From a checkpoint of a small transformer trained on Wikipedia: rotary positions, a variant of Adam for these matrices.
Each number is 50 + 15 x the weight over the matrix's rms, rounded and kept within 0 to 99. Layers, rows and columns count from 0.

# k: layer 5 attention key, 288x192, rms 0.0738, rows 110-127, columns 0-95
# q: layer 5 attention query, 288x192, rms 0.0754, rows 111-127, columns 0-95
# v: layer 5 attention value, 288x192, rms 0.0699, rows 96-114, columns 0-95
# o: layer 5 attention output (transposed), 288x192, rms 0.0721, rows 96-113, columns 0-95
k110:41 34 52 33 72 61 27 39 78 33 56 12 49 52 53 72 48 50 64 71 62 66 30 24 63 41 63 26 41 22 53 38 54 18 51 63 50 53 45 96 27 42 48 49 77 69 23 58 67 31 38 45 68 46 18 49 53 38 50 43 66 33 14 45 36 36 55 30 84 33 75 53 56 33 37 45 42 40 87 44 39 46 45 37 61 41 58 50 77 38 73 56 29 38 67 44
q111:55 65 49 69 37 53 38 51 58 40 83 50 28 22 49 44 27 56 69 37 45 72 29 67 49 58 46 53 30 62 24 75 50 68 66 60 58 32 75 44 69 61 65 71 41 53 31 56 77 37 46 58 47 80 57 33 55 18 15 34 60 31 41 56 36 62 50 45 64 54 54 33 62 25 56 31 40 67 45 49 18 35 52 51 29 67 46 29 58 52 54 70 65 80 47 29
k111:72 33 69 73 43 11 58 87 50 53 52 49 57 65 51 80 70 69 52 54 28 34 54 38 42 50 47 61 37 71 70 46 45 64 44 40 35 54 92 55 78 18 50 39 40 38 53 75 38 72 60 29 45 68 37 52 51 57 66 77 62 55 46 55 24 61 35 40 43 54 42 24 55 53 45 52 49 51 45 16 53 43 83 58 37 13 64 82 50 61 62 50 61 49 40 73
q112:75 60 56 60 47 40 35 44 56 61 09 21 11 38 60 38 62 72 65 65 41 69 52 41 50 37 67 47 88 59 34 51 55 71 69 99 56 11 38 65 39 53 32 60 40 75 46 47 34 23 23 31 61 58 42 40 58 51 42 45 60 42 59 37 59 41 58 45 38 27 37 49 54 65 42 49 52 34 36 43 45 62 38 68 50 51 43 38 48 31 55 39 02 42 37 49
k112:51 40 20 63 44 43 43 61 66 54 55 53 46 64 34 69 48 55 53 41 37 59 21 44 66 46 27 43 79 56 52 48 28 55 45 56 54 65 27 60 52 57 74 36 48 69 86 24 52 33 57 62 62 53 26 46 14 64 41 30 73 51 43 33 68 72 39 12 50 47 79 66 00 35 45 50 51 56 51 30 68 69 44 49 25 69 59 58 45 46 40 46 66 36 51 42
q113:44 66 37 53 47 58 48 50 38 42 34 60 49 34 57 53 42 51 51 45 54 40 35 80 38 57 70 77 80 70 95 48 47 47 45 47 70 52 46 13 57 43 60 32 57 56 84 58 54 33 71 62 61 41 68 42 20 56 31 16 50 47 75 52 35 43 93 50 60 34 50 50 80 54 43 60 67 54 63 70 62 54 46 29 62 46 63 49 75 53 58 28 94 56 44 39
k113:52 67 52 44 44 56 49 46 51 49 35 47 36 28 57 51 60 41 59 66 66 75 29 34 69 59 60 68 63 56 72 40 71 12 57 77 45 79 42 42 06 65 58 38 54 66 54 45 86 57 57 42 52 67 34 54 48 66 52 63 49 37 14 65 61 44 67 65 50 49 25 78 75 47 75 53 73 62 47 47 36 48 13 30 51 76 36 59 47 24 61 35 49 59 26 66
q114:50 41 53 42 38 36 67 63 23 19 29 45 62 54 43 46 60 34 45 43 35 47 55 45 37 56 52 55 44 56 85 65 37 41 62 50 78 49 44 44 72 56 52 30 54 31 56 44 52 66 48 41 47 34 32 25 74 44 42 48 62 45 52 63 43 49 21 68 59 73 29 41 55 59 42 44 68 51 48 42 51 53 51 46 77 58 52 62 30 69 51 53 35 66 53 38
k114:47 75 33 44 51 72 50 36 35 59 39 44 65 42 47 57 50 48 89 42 76 46 39 48 72 35 47 56 77 37 82 49 51 57 54 74 32 43 31 41 36 99 11 49 50 59 39 77 56 31 81 89 46 52 29 48 38 69 15 44 29 42 42 42 94 53 48 12 52 67 88 60 64 45 62 48 42 73 66 57 82 53 65 51 70 39 50 30 27 24 55 43 59 25 50 55
q115:60 50 16 44 37 20 18 53 77 44 53 43 61 37 18 53 48 38 28 40 49 63 20 56 64 52 65 49 26 49 42 51 57 45 30 52 70 56 62 76 52 53 52 57 50 49 25 64 66 48 25 33 52 70 48 53 37 56 24 26 60 59 75 69 50 39 48 44 76 59 56 33 55 35 49 76 60 37 40 36 42 41 28 47 36 68 24 43 39 82 39 21 63 62 60 50
k115:52 56 81 52 72 54 17 64 48 54 59 60 52 54 35 39 60 68 69 66 61 50 20 23 48 73 69 53 55 59 49 37 42 44 55 35 56 53 71 23 38 40 51 58 39 66 43 47 42 49 66 47 53 69 24 62 15 52 79 51 47 62 36 60 63 50 56 29 21 62 43 43 65 38 45 60 39 58 69 44 59 55 08 56 14 40 39 51 63 46 53 53 50 68 58 45
q116:65 28 50 49 27 65 46 50 53 52 68 53 72 67 36 60 33 53 63 70 59 35 49 59 50 68 74 43 40 48 41 41 51 42 53 45 28 58 45 11 55 55 59 69 49 31 39 21 54 43 51 69 36 45 48 47 59 29 61 55 50 59 80 40 30 52 88 33 55 25 50 63 24 48 26 61 37 48 66 61 26 46 43 48 48 61 37 47 44 42 54 50 63 51 60 46
k116:58 31 81 29 42 72 43 23 38 36 31 40 38 39 52 32 41 66 68 95 47 53 49 47 28 45 70 69 41 09 34 53 42 05 55 51 50 52 42 21 78 41 47 32 43 13 61 51 59 77 58 66 70 64 76 48 48 45 44 42 60 66 00 55 43 54 60 58 69 36 49 46 46 37 54 71 47 49 47 59 26 30 42 49 60 73 34 63 31 53 48 46 29 54 69 45
q117:63 43 62 59 46 44 50 41 46 69 71 48 32 78 53 58 56 64 56 48 24 17 71 50 47 55 55 58 65 56 63 42 79 45 61 51 43 38 52 53 49 60 43 52 29 55 44 64 64 34 54 25 54 65 62 40 42 40 92 68 35 30 65 72 63 72 55 67 59 82 30 47 51 74 77 38 78 54 45 33 41 93 41 53 34 40 44 67 36 37 42 81 47 21 56 34
k117:27 64 45 62 43 61 70 69 53 33 44 62 40 60 45 59 41 64 45 41 51 32 46 56 60 71 70 45 35 29 57 45 58 63 20 71 43 34 45 63 62 57 19 45 42 37 58 41 63 46 33 50 72 37 44 53 47 48 38 35 84 48 61 43 29 72 48 94 00 67 36 59 57 34 35 54 79 76 36 31 61 54 54 71 52 52 81 28 62 40 01 35 69 59 68 39
q118:70 41 73 55 56 48 55 43 49 37 25 77 67 86 70 57 50 56 72 54 44 24 41 52 49 50 51 42 81 57 74 40 48 38 27 73 65 27 49 55 53 69 58 71 42 24 51 65 71 77 53 66 56 17 59 59 65 49 74 76 31 48 53 46 54 25 54 62 54 68 25 72 81 67 53 56 50 41 45 39 79 48 46 53 69 48 55 40 74 55 82 52 49 38 53 40
k118:57 19 65 39 52 38 60 51 75 40 52 81 50 59 24 40 63 45 75 78 51 34 51 49 68 48 49 58 60 59 53 91 84 31 69 58 52 80 70 79 58 49 40 74 57 38 63 39 62 42 63 40 68 43 23 63 35 29 59 33 63 55 68 49 23 40 37 30 69 55 38 60 36 48 53 54 34 37 47 60 49 48 54 42 41 39 03 76 67 70 34 54 40 89 73 71
q119:54 44 30 53 47 48 19 60 34 63 34 56 53 49 52 39 37 55 51 37 41 62 18 54 65 25 19 48 47 52 58 68 76 61 57 82 53 30 75 46 68 47 39 36 59 42 39 57 47 18 59 45 52 44 50 45 45 72 59 47 32 73 55 54 54 39 34 45 44 33 56 66 67 62 30 74 43 55 58 50 48 04 30 37 36 63 54 32 70 34 27 59 47 62 67 56
k119:68 62 48 60 55 17 25 42 28 44 71 52 35 45 33 61 47 57 28 48 57 52 28 52 50 19 46 71 64 76 47 40 71 07 43 73 48 48 43 67 71 42 77 25 53 34 65 53 46 48 56 42 61 22 76 67 32 30 67 33 28 51 28 61 32 27 44 39 42 50 71 52 29 62 32 49 38 54 22 55 29 47 43 59 53 46 74 61 39 55 76 39 68 59 48 51
q120:72 53 57 46 47 49 56 48 44 56 41 39 66 57 29 64 57 40 44 52 37 56 47 51 58 36 66 65 48 49 59 49 36 44 67 47 63 76 54 68 37 72 41 42 53 26 52 59 25 79 52 37 58 53 58 50 69 37 32 64 43 72 47 86 68 57 34 41 32 63 67 65 64 74 55 50 70 63 73 37 57 60 38 47 60 64 71 36 31 57 84 58 58 63 47 65
k120:47 35 59 48 80 51 17 72 59 47 48 61 57 54 55 50 26 39 40 33 36 22 48 08 37 62 52 44 85 25 96 45 30 27 42 48 55 67 59 48 73 51 18 69 43 45 51 58 42 62 52 51 28 36 46 76 08 59 37 48 15 49 66 64 19 34 44 46 47 47 48 24 75 35 65 65 29 36 18 40 51 35 44 52 71 29 68 65 57 57 14 40 37 54 76 45
q121:33 46 60 52 29 39 66 52 43 59 38 51 49 47 45 47 54 26 37 42 38 72 53 39 32 66 62 37 53 82 51 45 87 54 45 52 39 64 49 46 57 35 70 61 71 32 74 43 54 48 26 47 37 48 31 54 50 55 46 45 55 44 44 39 80 28 22 91 80 85 40 33 53 33 49 41 47 24 79 59 31 59 56 37 38 32 35 62 35 56 28 70 39 61 40 66
k121:37 61 65 77 45 47 65 58 42 48 48 54 31 61 29 40 42 67 54 68 25 56 75 48 39 88 70 50 32 51 20 64 54 53 59 65 62 33 58 69 59 71 43 52 59 26 48 49 50 44 78 75 61 60 30 61 30 40 55 30 49 63 60 66 36 46 35 38 41 59 34 36 52 68 59 23 42 40 37 36 50 49 67 47 64 46 62 68 40 54 67 54 28 52 66 51
q122:59 81 29 44 58 61 53 54 48 42 44 54 70 45 42 48 73 27 32 02 60 54 55 40 36 60 49 46 67 52 34 60 55 28 24 56 33 50 67 31 40 50 37 54 55 51 13 39 51 61 46 39 76 38 51 41 37 39 31 60 71 54 45 52 68 56 43 58 52 24 38 61 73 46 39 44 61 37 64 51 56 36 46 55 54 69 69 52 36 50 63 28 39 70 34 43
k122:55 75 53 46 77 68 51 57 53 36 23 29 62 46 82 45 31 59 35 45 43 36 65 48 49 47 14 50 47 32 40 46 61 36 70 25 36 54 42 48 44 66 77 56 50 53 54 76 70 38 45 77 22 43 48 27 41 51 77 35 44 00 57 76 41 68 39 24 44 52 56 65 59 69 37 30 40 61 68 71 49 63 41 29 49 52 51 29 72 23 49 57 77 29 25 64
q123:20 61 30 49 54 56 43 59 44 33 60 32 46 50 35 40 41 59 55 37 22 70 34 21 33 65 53 54 43 79 36 37 51 50 44 68 24 62 34 34 51 61 45 57 82 57 75 51 57 77 25 61 37 72 40 37 43 40 49 68 49 59 18 67 59 50 34 38 56 47 57 22 50 47 71 56 34 22 73 60 61 56 31 59 60 38 54 38 71 42 59 35 75 43 40 60
k123:45 63 63 52 59 53 73 60 60 48 56 45 44 48 53 43 50 42 18 52 39 46 81 39 29 43 50 57 47 81 58 58 33 73 49 62 38 38 74 51 52 34 67 50 54 45 51 62 53 56 45 52 29 54 24 18 39 26 61 30 56 25 52 80 57 63 65 50 99 37 45 67 21 55 85 45 17 36 64 67 59 51 48 69 41 52 79 67 49 57 62 48 41 53 45 28
q124:99 52 59 59 52 31 81 52 63 57 25 63 26 63 50 43 56 57 57 23 78 77 33 55 53 18 44 65 86 68 50 55 60 69 34 61 40 34 51 49 44 52 67 62 51 47 27 45 45 41 55 57 49 50 57 60 32 46 31 81 52 43 70 57 66 55 64 48 48 57 36 47 45 50 44 58 53 85 48 54 43 35 76 63 59 55 30 43 56 44 59 37 75 41 64 24
k124:45 26 51 60 50 64 56 52 65 92 65 46 33 50 19 66 47 44 43 55 45 48 35 55 43 29 37 78 70 46 65 52 50 45 36 64 48 48 41 31 31 33 52 41 35 33 62 56 39 41 51 60 65 39 49 66 68 43 33 38 63 85 75 50 34 65 75 54 71 66 60 58 26 81 49 69 54 42 57 58 09 53 33 18 75 25 56 40 43 55 35 44 28 44 33 67
q125:49 46 36 61 49 65 53 49 25 63 56 34 73 57 41 46 44 60 31 55 57 86 26 55 56 45 41 37 60 46 28 51 38 71 28 27 45 63 19 56 42 46 46 35 51 33 37 37 23 34 15 61 51 55 65 18 29 48 34 19 74 35 43 75 35 38 52 35 28 52 61 48 23 46 69 42 44 66 52 49 51 33 56 67 69 37 75 26 49 29 37 53 51 46 06 62
k125:55 26 64 56 71 52 24 33 46 41 71 47 66 44 64 45 25 29 37 58 62 41 66 24 42 41 56 77 38 26 25 44 34 59 53 54 39 32 70 50 65 47 61 59 31 48 43 52 51 54 49 43 34 57 29 36 55 88 18 31 15 61 27 67 38 38 44 41 56 34 65 37 13 60 78 50 26 61 40 65 51 36 35 41 39 45 54 63 37 44 60 13 71 40 65 26
q126:34 26 45 48 33 67 38 62 53 36 68 28 34 58 32 50 15 50 38 39 69 56 74 58 25 49 45 35 50 72 30 38 19 59 41 61 69 40 52 43 51 48 44 49 54 52 40 54 21 34 33 45 45 63 44 43 54 53 06 63 58 72 48 47 71 34 41 86 89 56 38 23 50 57 38 44 59 66 43 17 85 63 27 65 46 55 51 69 71 72 30 44 55 28 25 62
k126:62 40 62 28 67 38 63 32 46 44 42 65 36 44 34 41 48 46 33 47 41 78 58 28 47 29 69 22 69 49 41 53 21 72 61 50 40 36 49 37 56 46 76 58 31 36 48 78 43 65 48 43 23 57 85 45 45 26 52 52 61 77 24 35 29 50 69 27 61 41 09 35 57 52 42 44 82 52 51 35 57 42 41 71 29 62 51 68 31 67 41 34 71 15 75 80
q127:45 46 52 57 49 55 48 38 38 37 32 69 70 61 64 53 55 42 46 47 41 38 61 89 46 68 25 49 42 56 71 62 62 50 45 76 50 63 55 33 50 51 75 50 55 35 52 34 34 49 61 59 75 41 50 47 31 43 47 47 42 37 61 69 32 58 87 36 49 39 35 63 71 37 58 66 69 56 37 55 59 49 54 53 45 68 56 53 40 44 52 25 53 67 54 43
k127:44 80 13 39 32 69 45 61 60 56 41 57 59 38 60 68 61 50 33 60 63 33 25 44 64 43 64 57 57 78 85 48 58 33 47 37 44 68 79 20 16 65 69 61 70 42 74 75 96 61 60 68 54 53 41 67 68 90 78 43 55 49 49 61 52 89 48 33 18 62 42 85 71 67 47 73 47 55 56 83 53 36 55 36 52 55 69 35 37 47 86 59 54 35 43 48
v96:55 58 58 58 49 61 37 51 67 61 53 49 38 65 49 41 45 37 43 25 56 45 84 15 24 84 66 57 44 52 13 23 50 54 61 54 71 53 50 27 36 32 48 46 93 76 62 51 46 25 73 50 20 54 42 63 48 37 50 28 80 63 37 48 86 56 60 38 49 26 63 48 79 45 51 64 46 35 41 73 37 59 36 32 60 37 69 59 40 48 55 39 26 48 37 24
o96:69 28 56 63 66 33 37 50 54 43 31 70 80 53 52 50 54 44 58 56 33 73 58 58 55 57 52 39 11 99 35 50 47 57 59 51 68 50 46 66 35 61 86 80 42 76 45 50 38 40 53 61 37 76 18 53 46 54 08 35 59 49 30 23 45 55 64 60 49 36 55 66 61 56 21 53 67 44 26 72 39 37 76 40 45 59 32 39 35 30 52 34 49 27 47 56
v97:58 53 45 39 41 62 26 48 66 34 78 68 28 53 53 50 67 34 46 65 53 59 48 55 56 52 48 39 63 25 49 52 65 46 64 58 61 51 57 62 71 34 73 68 52 41 33 46 37 47 44 51 42 68 48 67 43 39 53 59 55 48 57 56 44 58 88 50 63 40 69 20 49 52 82 77 63 76 32 59 23 18 67 65 47 49 34 28 21 42 45 39 55 50 58 84
o97:31 45 31 48 71 55 29 36 57 63 55 52 51 46 58 52 60 48 68 70 47 45 34 83 45 67 27 51 37 56 60 72 59 27 99 45 60 57 61 58 53 39 73 45 62 42 48 50 55 33 78 84 61 64 29 61 16 52 35 57 52 51 81 46 34 41 73 29 37 42 81 35 82 25 32 96 66 48 34 43 21 24 61 48 53 63 36 28 41 74 40 65 51 60 65 65
v98:38 51 68 24 40 49 71 47 51 53 22 56 52 41 47 52 32 87 15 38 34 54 47 47 47 71 40 49 47 53 65 73 02 55 49 44 34 43 63 62 76 11 64 53 26 36 18 27 46 60 79 61 78 35 49 75 36 45 39 38 40 43 58 42 28 37 40 47 65 74 53 75 43 26 22 28 34 53 25 14 57 58 49 56 50 66 55 41 79 56 31 63 60 52 87 43
o98:39 48 60 71 64 21 29 45 49 41 39 62 48 44 64 16 43 63 45 55 44 29 61 39 46 56 62 50 51 59 62 61 20 52 51 42 27 64 32 56 53 40 32 55 46 59 66 62 71 62 43 62 65 64 46 59 50 76 73 42 74 57 52 45 48 61 32 56 55 58 55 31 64 41 72 45 34 48 58 33 58 68 52 64 68 51 50 45 60 57 35 39 36 33 67 37
v99:45 43 44 18 63 69 98 47 47 50 38 45 42 34 67 52 41 67 60 53 42 41 49 40 70 86 32 38 49 31 30 31 75 60 61 36 38 47 69 71 77 25 37 52 00 08 62 64 47 63 65 53 58 74 66 83 60 39 70 38 49 87 51 81 44 43 57 59 42 67 77 35 51 84 65 67 55 57 50 62 80 30 51 36 55 39 51 55 63 45 30 55 66 73 57 35
o99:22 44 53 49 55 46 42 33 53 46 51 47 54 27 46 23 34 39 49 67 10 59 50 45 42 53 44 23 51 46 41 44 25 57 66 38 36 57 68 30 39 44 60 53 39 46 39 60 58 51 27 72 88 62 71 49 44 41 72 40 53 73 72 33 27 15 71 43 25 64 60 39 46 54 76 47 44 43 43 46 48 39 33 31 54 53 50 29 45 44 36 75 58 45 46 65
v100:60 60 52 58 53 73 25 56 37 43 25 66 58 53 74 53 46 52 59 31 49 53 78 66 45 57 42 55 23 49 05 48 29 41 49 99 75 63 44 24 59 57 41 35 00 47 52 48 61 24 58 55 16 49 57 35 47 51 52 29 62 38 58 76 73 30 74 53 53 46 32 37 27 47 58 54 77 51 39 23 49 22 58 61 39 44 45 32 66 50 22 43 41 61 38 47
o100:35 69 59 63 76 49 12 28 46 36 35 63 70 67 72 32 38 54 66 45 28 68 71 79 86 50 60 29 48 56 34 50 42 79 24 54 60 33 40 69 57 72 40 51 39 77 37 34 39 46 69 72 63 48 49 34 30 59 34 67 51 58 63 64 29 02 48 77 81 49 47 76 50 46 48 39 32 44 02 45 43 49 51 54 42 54 52 40 69 52 30 54 67 44 28 72
v101:59 39 37 43 57 60 30 59 37 71 30 49 44 53 39 54 24 50 23 31 70 68 48 51 56 75 64 64 69 57 68 38 40 53 46 56 51 64 46 51 72 47 65 44 38 69 37 33 42 21 74 59 47 53 47 22 36 73 34 11 25 23 67 42 50 87 31 47 14 47 49 69 46 66 22 50 29 63 45 25 50 48 29 30 24 35 64 53 38 40 66 69 73 40 50 62
o101:85 32 46 27 57 33 52 59 28 53 56 51 22 66 40 37 30 33 48 29 68 63 58 33 49 51 63 78 63 36 58 18 61 96 52 30 22 60 67 52 69 41 35 47 38 70 80 62 44 53 37 79 49 66 51 33 46 79 56 31 36 29 49 33 55 61 57 49 44 29 26 25 40 65 41 59 53 54 27 51 75 41 51 74 68 41 64 44 50 42 32 13 37 44 69 73
v102:74 53 49 50 48 51 50 59 45 72 61 52 57 48 61 47 44 37 58 23 58 56 44 48 77 69 58 60 45 49 51 18 57 63 49 58 37 36 88 49 23 53 54 64 22 40 31 63 54 42 49 44 68 61 60 42 52 47 74 28 65 51 27 57 36 63 48 60 26 54 53 54 54 52 58 49 49 45 70 73 54 51 43 56 27 33 67 75 06 39 51 51 71 52 38 20
o102:77 41 54 50 38 47 55 43 63 71 54 15 40 38 61 76 44 64 16 40 40 58 62 43 78 69 60 37 47 48 47 13 62 62 30 36 22 42 53 57 54 44 66 52 49 53 31 43 35 68 26 78 66 84 44 45 80 27 51 23 46 67 23 71 57 45 61 48 67 29 58 66 21 82 33 45 68 71 36 31 71 27 44 59 34 71 45 29 18 27 16 40 66 48 33 50
v103:50 62 45 46 62 62 51 59 62 44 36 32 54 45 22 51 35 54 37 52 58 54 53 53 52 60 58 57 46 29 62 52 86 50 44 73 00 60 56 73 41 40 99 41 28 66 58 90 53 50 36 43 65 76 42 35 40 62 04 48 49 69 52 71 56 71 46 27 65 82 43 45 37 68 80 82 69 74 72 57 35 50 33 41 30 48 48 60 30 69 72 49 78 39 26 32
o103:68 40 50 50 69 52 55 37 75 59 58 56 65 33 17 72 57 33 50 56 29 41 49 53 45 46 20 64 37 14 60 64 78 82 20 22 35 40 25 74 47 62 62 45 52 33 42 51 28 65 29 41 56 62 35 52 37 61 34 45 16 63 47 43 03 55 48 52 65 56 58 59 44 35 42 81 48 64 58 39 71 42 57 50 62 69 44 67 55 33 39 42 46 79 39 54
v104:40 36 46 72 62 41 42 47 45 41 66 56 50 68 39 55 43 36 40 32 55 38 81 24 37 99 71 93 58 55 52 36 66 46 69 38 62 53 38 40 26 43 83 54 71 42 17 55 40 61 50 47 63 47 52 41 51 48 69 76 55 65 43 25 25 77 51 41 36 54 51 37 65 62 45 59 26 58 36 75 26 65 29 41 72 70 43 75 65 64 77 27 45 46 52 71
o104:72 35 17 46 55 51 61 64 49 60 72 40 80 86 38 38 75 19 57 66 46 38 39 22 51 73 83 82 70 52 67 55 42 44 33 41 49 76 00 32 06 35 44 48 48 47 55 35 50 65 55 44 29 40 46 53 71 65 54 60 33 51 13 51 29 73 86 38 42 30 61 67 42 21 31 41 69 45 43 51 57 24 35 47 66 79 41 54 50 55 63 47 15 38 45 63
v105:73 48 64 55 44 64 49 56 39 62 69 50 51 25 60 42 53 31 68 52 39 47 59 53 60 80 67 66 58 39 72 15 59 50 18 47 41 51 53 58 36 59 49 63 62 28 07 55 57 99 40 47 60 26 67 40 40 25 28 20 57 69 43 73 41 44 63 27 39 18 33 63 62 56 36 46 54 64 64 46 03 60 68 52 43 71 39 82 48 37 40 44 34 47 69 69
o105:74 33 64 55 55 39 16 48 67 73 46 45 59 54 68 31 45 55 49 69 18 34 44 18 69 41 63 52 51 40 80 55 73 41 21 39 43 60 25 51 50 69 55 60 40 58 37 38 70 48 46 45 46 53 61 20 43 31 54 53 39 56 34 62 34 50 80 48 51 50 65 49 54 24 38 46 60 50 46 43 28 45 56 38 59 43 18 57 50 45 50 73 54 28 44 53
v106:32 46 50 42 42 35 52 36 65 43 97 41 69 47 51 56 50 90 83 26 69 20 52 72 52 41 57 62 38 27 33 45 69 62 55 57 82 07 33 32 37 83 36 34 53 23 14 44 42 61 60 53 58 46 36 75 46 43 47 54 54 53 65 55 31 72 61 41 71 36 69 63 28 44 65 61 41 79 48 24 80 53 41 51 68 32 55 33 39 65 45 48 36 68 30 30
o106:55 63 22 15 28 47 25 45 85 46 75 50 51 58 33 28 27 44 56 39 52 93 66 58 62 47 44 39 24 77 47 46 77 47 65 23 49 50 74 59 41 81 48 39 37 68 45 56 36 62 64 49 58 51 56 29 69 27 52 46 50 47 46 37 12 40 67 39 66 72 15 55 55 54 56 42 44 43 83 48 53 53 60 39 39 49 67 20 47 47 41 66 51 60 18 11
v107:40 45 30 28 52 22 12 45 35 26 38 36 42 52 38 48 67 36 46 71 45 45 02 71 48 47 49 58 60 38 44 36 43 50 55 64 46 25 27 45 84 69 60 35 80 59 99 27 59 20 60 52 35 40 48 30 39 33 17 37 40 42 47 54 68 40 24 25 38 87 61 51 29 89 63 54 58 36 39 62 29 70 55 52 39 46 36 39 25 65 32 20 53 48 34 44
o107:53 51 35 78 80 34 70 64 34 52 53 55 26 60 30 33 60 17 25 52 62 57 43 75 36 30 91 41 61 49 47 40 74 43 54 34 24 26 27 38 61 56 81 48 41 47 67 24 41 53 54 75 58 39 29 52 41 68 20 76 40 40 33 33 75 26 35 59 40 55 17 66 59 34 54 37 36 46 31 51 68 52 50 49 19 61 41 57 38 43 68 48 87 49 19 48
v108:60 62 47 34 48 63 39 64 55 66 46 37 43 21 45 48 31 41 41 71 46 72 27 62 55 52 35 41 71 40 99 18 87 54 53 41 28 57 50 67 74 58 34 73 59 66 72 53 77 45 63 44 59 75 47 50 46 50 46 37 59 18 45 40 56 34 50 46 51 67 62 25 74 45 51 62 45 70 46 62 73 58 50 44 25 63 60 50 51 40 51 69 72 56 67 46
o108:61 50 77 44 46 72 71 52 60 58 54 36 35 14 34 44 57 68 51 60 36 41 72 30 40 66 51 69 38 38 59 40 73 59 78 43 45 49 64 49 79 43 58 87 49 68 66 34 30 46 50 70 46 44 74 74 61 48 84 23 46 32 49 23 53 72 69 37 54 87 84 36 50 64 54 63 55 59 53 52 57 62 47 68 40 50 23 71 57 26 38 96 59 38 62 50
v109:85 65 50 42 27 42 70 59 62 29 43 36 19 56 62 50 46 56 32 47 71 36 48 39 61 39 58 48 99 61 51 32 08 58 71 71 43 68 35 56 79 50 37 45 39 52 44 58 79 43 26 53 27 16 44 31 58 41 52 68 26 44 54 44 40 48 25 73 50 46 19 71 63 30 30 43 50 51 31 44 42 44 64 52 57 40 35 24 43 73 45 39 33 67 64 45
o109:65 56 50 41 76 57 65 51 36 54 38 52 43 41 72 35 28 68 62 44 66 41 60 61 60 47 74 44 85 41 36 38 46 62 87 56 47 35 34 29 57 64 50 37 32 48 51 16 44 59 35 61 52 59 55 45 42 73 47 55 41 31 99 47 47 66 24 66 00 62 34 52 64 46 52 70 56 69 27 60 39 73 89 44 77 33 36 48 56 97 65 69 33 26 70 63
v110:36 50 47 58 41 67 16 53 32 40 36 77 76 42 44 61 19 65 57 58 41 39 35 86 52 68 19 63 43 08 56 72 55 52 21 58 59 39 08 50 67 48 62 54 42 64 59 85 49 57 34 50 45 58 32 67 43 62 70 42 65 51 40 33 53 38 68 40 92 30 68 58 21 37 49 62 40 58 44 71 44 56 41 55 35 51 60 50 66 49 08 73 58 61 69 53
o110:07 53 48 76 39 37 47 47 51 38 62 36 50 50 44 41 27 53 56 56 24 66 66 72 42 35 22 21 36 29 35 25 41 57 64 80 42 67 75 48 66 81 39 62 60 66 55 85 36 33 74 51 51 68 50 63 24 69 78 56 67 45 32 12 51 33 71 47 57 29 88 23 29 28 64 48 24 48 80 51 49 50 54 39 62 36 88 65 71 44 69 61 66 50 26 42
v111:61 55 36 78 48 33 18 53 58 73 65 43 37 36 40 54 23 36 66 36 43 21 57 63 70 51 46 47 57 64 42 87 92 55 43 23 14 36 79 73 64 44 53 40 33 70 68 48 65 62 39 43 47 20 50 29 49 68 35 49 68 62 60 51 68 88 26 44 47 49 57 76 94 22 16 59 52 41 52 82 44 71 44 33 67 63 51 53 39 65 59 57 47 46 31 14
o111:54 34 37 42 25 32 35 36 60 78 30 43 46 45 26 99 36 42 50 48 20 42 48 58 36 45 36 58 50 54 44 73 71 61 36 39 36 70 28 59 57 66 67 27 53 42 42 55 54 70 31 50 21 52 46 46 45 50 61 19 64 55 47 43 68 67 45 33 42 59 25 60 49 47 37 40 14 64 24 47 71 48 51 70 68 46 38 45 46 47 60 38 29 25 51 53
v112:43 64 47 36 51 57 31 28 42 50 56 58 37 52 46 46 67 45 31 67 56 41 45 40 63 55 26 62 32 33 76 17 62 72 57 45 50 59 47 76 77 62 67 44 22 47 78 43 55 84 66 49 43 61 46 62 23 40 59 36 57 56 51 45 48 36 91 96 37 48 58 35 60 51 63 58 54 88 13 52 61 56 67 53 56 64 43 62 58 50 41 62 54 59 31 73
o112:42 66 53 35 30 55 09 38 40 42 24 62 48 55 61 52 46 05 52 54 71 39 45 37 49 52 35 47 29 45 72 55 47 50 64 50 36 56 41 53 87 56 60 77 34 52 58 38 98 42 48 52 81 72 73 77 35 48 41 61 70 56 71 33 33 29 36 50 41 35 72 38 53 63 64 54 39 66 15 66 54 28 67 17 59 72 51 49 49 49 51 62 70 48 44 65
v113:23 46 52 66 49 39 42 25 48 36 50 41 60 55 38 46 37 47 40 44 69 42 79 42 49 51 55 53 38 55 59 50 75 53 46 19 79 55 50 52 36 43 35 66 62 16 43 61 45 36 60 52 69 85 47 40 49 52 56 41 65 29 53 53 70 30 82 52 51 71 56 73 25 65 25 58 52 52 72 38 15 19 39 58 65 75 50 68 61 38 87 15 48 50 57 27
o113:47 22 29 48 56 27 16 13 53 55 35 56 52 57 49 47 43 50 58 48 45 28 66 37 49 55 40 45 50 54 45 07 64 42 43 33 42 30 80 54 33 43 63 69 69 42 49 50 48 37 19 52 40 88 56 52 43 64 34 49 10 44 57 46 48 55 54 44 46 63 50 86 77 73 57 31 56 56 76 70 50 18 30 34 55 51 60 33 48 29 72 50 71 65 49 29
v114:49 47 44 44 42 39 18 46 55 41 87 60 57 47 49 44 50 32 79 53 57 02 50 34 48 49 59 60 55 41 65 69 39 46 47 48 69 41 43 38 59 99 39 37 28 48 48 65 36 70 37 65 25 62 26 51 54 32 18 40 63 52 46 52 54 54 49 33 72 25 44 26 55 34 48 69 19 56 41 46 00 62 45 46 59 49 39 38 46 63 55 22 26 50 34 67